Weights of a small GPT-style language model, trained from scratch on English Wikipedia: MLP 768 squared ReLU, normalized queries and keys.
Each number is 500 + 40 x the weight over the matrix's rms, rounded and kept within 0 to 999. Layers, rows and columns count from 0. Numbers have three digits each.

# layer 11 attention key, 384x192, rms 0.228, rows 220-255, columns 160-191
520591489519526433602502483492479542501492533530506409540437508503376620543477514490509514532489
492478484529550555477482474548512517547556438613529386490432533570485541456454458510449493434541
415462484487533553547494441450528454529467502482608464480539527441505474443511438514564517511474
482540516526470519569485538538515534389509517455548558500537482544359477464521470548482487479470
398544413536588499459590497544513564514465512516505460458494491464458570556505453460487478434580
415526431533545517447536544579435546515468498536467511490522490509462558471509455430542516484537
550454520513477586450474475534527502518505508514511536449530508575521489491495457493497533480502
509512530491456489548481548491536466461487513525499527543485486538531495485534470576462507499480
529475464506501501466526471554429528485510486521512484456564547462522480504496490493460522480455
580489521519421492486484479480536420495579460485511500551426502549506543444478447495525493531485
432502433411519542473538438521491587556434516550545534479555560543523566477522508460551481502524
503454515472507546546535484499458577470558569518477512479500526452500459479490483471539512540536
558531480516479536501548390543532486473462425494498451540496501506606613435494463555518462494428
514513489507493438449464470498451541508456511429497498516439458479540466641478506554524470498542
498465437489463561555577486478369546469443512488465532525585569514500389535487514567548546535477
507478506440531441529458451468527384470506391445431402509456444527550556445492451467498551490479
476505481503558523538492539518433537498524574504447509509480519490464522508434523433599474438592
484448434537498490527536541548450587494488445491475450495514520470474530542454515489423468509500
597425509538533458477493520574582415498531517500471509478529509499507484412416528406515447443540
493494557576434538472487447535480482557493457597457555440453488537401522492541440523500562441574
471481523536469552479493504429523479482551478455489537546532550539510513491504526491536497557492
489464519521540517485448466441532475492505496504509554532474548524480461508471468497523487514466
502523570483553452466501515548460560478487501565493515515551511455551504486525493495513491517577
476519456537576496475546495514454525539450532571533530464495495502505521493488496442526479443544
494454521503570488462499510519454534408501531512546478432457517536517434498575605539489512515447
467472521496587462456436500499421526506420461529485510540547507507486489538539442451515517562474
542505511563453450563462482523471491428492491448464470501407471484461533577490493561495404513491
538436429494408555527531513498530492469500566477558559532463457558480546533502424540471448513556
578519507509467465504504435595442549581440488522524500612456477542536480557517499504537516530491
555478503535517482501528518518513504452472454439488469508370496484550478493465449555508549541522
581560468537463576442514474406469500491490458444481477487502507479381514502451501442526507585486
560438526482598427586429554441481534436512519508492547388410488512458490490443510422467516494528
595464503535484392484604461574512509416480602426526525574468436513411494485460555475513480521597
527517538498533508464589417520525516509539414465516447570498529430469543480470505598473456416478
486470483466526426540493512501492507418454428462536542478547498500449458395490495448564572552542
507506554509473460516511470469531356509498502553479441518537480580485567364532439464542513496520
# layer 11 attention query, 384x192, rms 0.244, rows 221-255, columns 160-191
492449541534512532472585502481554476512455423539539452456477524373469532497473487533497409484538
457517470464497531519502431532467411519442457472570568435512455491528471519572513578470507502478
567474427526541561540492507571411554485522407582557580496510503599458539471554509574554539496465
473481513509512467495532514461433519553384450569578517508505471415452536446541527482510475479475
449466466563593494466548490570492524566483493580523530464552512478463542530495488441500476455510
486534508531459490481519480504536466539516566478510559535490481467549515548495448492455539523490
539479500492528467481516491486529484461509539421461474541498532546523472463570511543478520513493
477520494521485502533477430493500540505519479491529504527503511476482494519481500430559505515484
534414539551558529447481544465504532476461500484530531480550486552485553468512455555473480519462
464506481478509512444470490545576565500504449516462494482517492486507528545458518431522481562516
471448490425399497507482521556505501557472557460511535500477497460502487523474464496495442537460
574496501537441497463595438548540562501546433505487505560535498486539576507451491534494524536522
564440549458540445378460425466439511583460505549480478556542479466608475558505490487517511519541
553431584509502431531545533452380502430468423485487474562495531556519419456488503568545479573488
461471526457475501537472489433536425523488470453485437543405525531543577538481435553526511418498
492492544535534478482542500524466489485584615528489543555474476553436554457462500409525527480563
437472531551591496512566582438451579527477471477471408463451553469510533540433477491441488502466
489484462503512572503484548530551442458470544538479504464527507531524465489497483518509413461502
458492573605459540488426505457458549553512506555503500452474450526420540487529435470488523459485
534507486497488459504477518416510499487582533468495495497511492549552502490512509516520491498486
476489416488459512565421517509477538460501518479483503437484492504524570512481514471480500522543
511523509520513511520489473563478490582536482484524489467496527500485496557477487453507487455458
514527493556517517467508416555468513601481496519515567478542541471439482545497585408513524453534
491603502460500454528511481531505501534514545482551515489561527471478489600528508503567463504493
482520478579488466475465537517462535450502496462513441482551536543534453478446445496530559493512
557433565466501502469451489486487517563478520534548488521503491524475489488495454563482500515425
444469479501473547444454557459504504440458527461481494460483557494542521618489497547441458543572
471527418491559504506434514518425567493551585470474477488556516488457487536468551521457477537542
499484532471577509420439502425489519448517486520499467492505513501469523502534514507534519520456
543536612541454430350459473459512473527522436497428441471490573477460495528461503458547539558492
445445586408563479552477509488476530556541536535559532401380532478415478531451451474519499479534
557447458534520477449562453569492520452492605481562562528519428513478556478480484539516511549509
504544426448600588459546386396541480537508408507509553578499532475430617524438524495510430474575
429503475414458442509533507580486427461500484447563530470435401525439412382535475482582585488459
501518538532439487537491526460540437484462426456441465509537529572474513443521477496522503511461
# layer 11 attention value, 384x192, rms 0.348, rows 192-252, columns 160-191
495475501460524506519507479526530504539505504479499480494426484496503479495506461488467481482524
449503515512502457474455519489471487431490506519450491490485511534542543511499492549474541489475
432526516483501517465510467490542599475480537495489499469421483524439516562533493505435517498534
576488526443498431490494471484513449463492445539444447544521495477526544474564531460509431467454
447475524532565448492439483547520544507518458412491558564453472476499516514500509444523485548503
498493460545462485491432553478511527492499596480439556493489546444499498536522496577474450480469
542461500497487529489515508499517499504536532498539525470479478423492463525454505480473553472497
520514471501476506488509485451417460457564518446512549458537483497459470546501534487472488530461
538505544545524513545521530518458524484514508508498530526567426535505490441559475519513437528552
523529477541493506505511528605425483502514480454477506498533505488498567468500517516468515483510
497541514449553500522491498523466388466538481490498472520512500491460538492532483506525551499493
493544514468479498525558509516463520476505537517467559512534515517477455538601441513567448526490
456468533499476499512458527495570488502553425517451522534484450483531510476568489419505500460475
485509533468494476438536500457538455483562518495522516486499499465480502495503500479554529508476
572458549531482475515525532504479512493521474535475551532529462504565494469538472537519453435480
470486520485482463527468471526522511461500511464455437509553477518507503493567526576443507518480
493526500513539502457515550524461511580445494435505498497527467560553523443523471509524471567522
437487526486521595527435531527484513494467525449513502501502451493508500485488419513547462510465
509472543488478452451486522556518491440554523575498530514490540492527473519506498500493452501504
491493522502486480518512535506557507471526530513430481514495421467449521505487561495470507500472
499528553521535464450561485496539499479496579495507507489423486465457524483459461531500519562491
470530539562513500471536489518480465477513458533520487522507457495444470390512515523490495493481
497513578525495485527453468507548520516512533482485512444486602476537481525541534474572517460558
472499545423538496473500510514497528517442444531520450498546522489498548505540516470511590578497
549489487489455572478519503488464459491498426522570528455470548511492533483526508487534519435556
505521533547476462473486508445509571458496566412492491505514551512490498441532474506478462509534
509508479514457464494546548517500507506492464498473541528527484526462482462535477534536494451507
448478506549493521516522481490551486474579529535477536503477501487519527462529468487497576489507
502564453482471501459487568453459512536530574461525545502507493481541501573455504422512463506528
535464533545523512492466505516511486502501518506511509522494525451496548464526518507542459520501
514432510488470464498557520509532497460465501507494530593496521528456485500512514520439498455499
510559456483479522478525545527517516468457523465549491453509521491535496515497486548547516456521
480490487508444554513544489471509565538503527479428474479465516524524419480527525502473447410462
494513476516482569474499508580468514495445535484515546519504551521562495459517551532531489521515
558516496476586519468510460532488459522511480454503434515492495517400558521489463522518488516529
459508512492478463499569557441514459481491506475483496545497466471434416552548501561460474507527
462545458441520449493469471486529508497469537547481528552493480620529534539516530529509497506455
584585503505557488527545498491528441527522502497534466496472561527426495525496482451475535554484
590520506452454507514495551513421543412566431469533441539550468413497556492577441475461474516521
514448505542500554462517459482557527525471485474541572468486539457505535472541513505527512492519
482455417490523440448467453467532431488476533545528528482471475469464528428472529564442477499524
603498464483569453479534402509508490441524445542517502359518540454447523530503593478493475517487
477459490482497501516536495517515505514480480419517473527472503509447512465561515486469472500453
441510446450545535477503458518518466464543500515485480504534540465481466544452531476488586544475
470530484563461510467565537436513500470488541485564543506480500511564473499456544527409443479521
456454519453445518575581484458503467471546482459437509484443507476581510483468525471528536494492
454482579465478499531483534495474503541490500472458560476499456476546486540470540494532489479523
498496483511493512541527515528513489516494477499497441528574557499434579512418542463523503503486
517489492465474457506486571466462450517495400527463525445494513505513542548522451562491464562506
536551466556509506542593497492490504489517494505546487497541517450493531489485531539517510501551
502501549504518458554553523509512511469422566486494466504525543485530497483484472604487440498437
416506452458496518458551514460501477535506486540518466476527514571485545506537544511503493444452
526574486434543474509551411466442542466443568497551528492457516459487476480543477512446459488527
507515525469414553469462529488453475578495495503514538492481521435494501552500510552488558488482
486494500446507446485543500503523440516504528534512568496526461468480450535519523487485472489462
477486525572443481506543479535472484449509501455516533478521479529450530499505510484535552466527
512529488458505467523492487593512484529420559470491508525496522506484435528513481508445562507558
442527496472521518504555541536523508487471538521498491551450471452452477464510450468500480581518
491533526521612446466475491483533500533508434538528543512511533480528484429461501510475471496404
454489507451483439455531424452479486503527540481535493495522458473483476418511498475517472493547
448454516529554546548535506468554540488542528453501481488532466530436439508464521440525493503489
# layer 11 attention output (transposed), 384x192, rms 0.889, rows 192-251, columns 160-191
508524508545523502473496506537443541477462450467462417510530503493494435490506525502537474517493
527474489500509522487505483464505527500515482489498501468456510516473541490501511470561498479577
463431529493499508476537421516442500496536471538429538501442537476464525516475559501514525561516
472518476475485514479505501488555491494430517447478507507509481489521427484474523468510487543476
473456445546488484507520487450505475515492463523461516467503497482429446506480477479532471534495
509502490542475516404501470463531525471555500459490533506514509518453496529502497534512503476500
483515568537554459534539533490507502497529505534542508539457612525478505475460486512522511508470
517465508454450469472529549495531557521490509508507464526470531534548492499497447527568587540482
549483561456500540485507530538520571488506495517530515476500480525483491525506478467482540526529
445472581534490464495463484546525509567542464497506509546520485508518459501516477534512474490540
488543485480556481544515503449483541505499486471542453470474520524474516514537554485506505503551
503485508488489491519509545559492499563456555500448462462534484459462471474443540517505576509553
477465501600460557535556518501525457564438510514460491553451497488438484487535493506547480490529
502555487515518499525549521504531502480480491519511558534484452473513497512576501499445537533400
502491492495506486528552521475488458470406492514485533554430523532463496490558550510474528520528
510487526523475524482483548503509499518509480534468555537521484446519529496497458465462561471487
509554541450456473495504552508546501528505513515533482460569482515501488452518460520518502508463
488555568533517529480541421502539532467454497450459459516522498538471537456451489487501483581514
498538467554496502506458456518514499488543497449442530498488497505481503500515507474558448539450
508469474505490471507437437521513517536497519477513490514519509504498433542495502511510460515519
485501526458539457549523554553469473526527482460465498505508551470483488572527571507535560501492
506516518420508497488525510509475556509523477532452531428479541561522517555502505463518495488453
453506486550479444472480549524476399536492504543473479567520440503491561515497528488469517475493
482508530511472425477484545551531489462452501476484470478420518517523491533477548502465537509433
524528503499509506518473504522525454516531514480537534468475487486486539476502462519506436462456
516540507507510512492517496537505479515533490521513561498573509475508494526530486503546525459526
532563476516571485504576527462591543612503475421483493486578513529501478545502457510540469486500
468506480521530510539461512462448442468500583517498449498522495505519435487479472452508511533463
513488478535473451495508467445494494461534509429494536527397488486499524472489425493547468446589
499547475523490487473474524509509492529540500467502498486481478503407470532423526505491498512567
490496540476521545524496498490497479497515529523488508478482498476512522468471568525517455511472
506502466510503525483515477513506509476539562481512505472486526508525526535526526466500473460547
484469446488552483519507507551452512453493481562572523545515510501462522480475463549454536499516
540472506441523457545512498451520488480554454488499485463485454484456453499480469459504523564500
471470452576452499520516507447484503509469537524516528501510495526587420468521479470515526493441
534516495485489516516468436463491517530499501503535502458519504500566520456470477478595493471491
517437507503513518534598518531445474467513480495479445478475487433491528493537502486518504508522
461411489474449521459510447489491513462457488514460441481511438470537520452502491466516407457506
448513496477536477500525404449500470546436564463479553520435490558521460502439568519514479484510
498528534511476483533493522455456518526509487579518483520508484527478434503474481531507475525485
540473542534495545531503478506462570508505425470499478517507522517484511534521458455479550501482
412520548505454543484437549522477516522548528522500494552466489503529443502473446505489499533495
519496497522495459446524483480446546471547452528479505490480489449553489465505514495518505531518
536476569535508497516498456500447467454463450517483594489443479524493548490588481510469474452531
499492509474519519475417534514500483555491473495443466520532523519448484501505490434572546510515
536545536529528477431492493518459494514481470584552469494564508470435495509484496515483513462513
539515453525531519466494526542537484475571475485556463526487512530468473498475435477443541470511
493505434483500427477428526464482489510469502551495522461470438456518447526595533537483549545516
482493500546511540504516454516517508564503582456505471561497463500490507472480518462535527521475
446466535478440443498478534492482485546515517500453510509469439526493449475515492474517449527465
521532458513517543469507481451508506505518451471566537496506440511482513498563533506502554506492
554462545562490498564463475491518515511482497487522576514499513456517456430461416472484556532550
453451542533541511488483511490510461530490458493456462498518472531505536490463538486486541550487
512521444547566505540545465489526518440483503479450468491516472566501505523499458479552466488559
541525506535544573513466476495519490484518464493508415504510497496498500505436478492540533531531
520504470466498495529478523519526480487528468505547500515486535478572456502515472496490439507441
495509532487483534507461450431575505429554479511503517446531505481524481516476486477536473490457
522508518528470533535489497510521508512560449461510506425485514507490540557500569506442487515499
512479536514419539532475515503523520487510578440462497501495506523507457508551503514502495506545
511505513528500509525480556506518482523486513519469482493535521507507478546460575524484491487501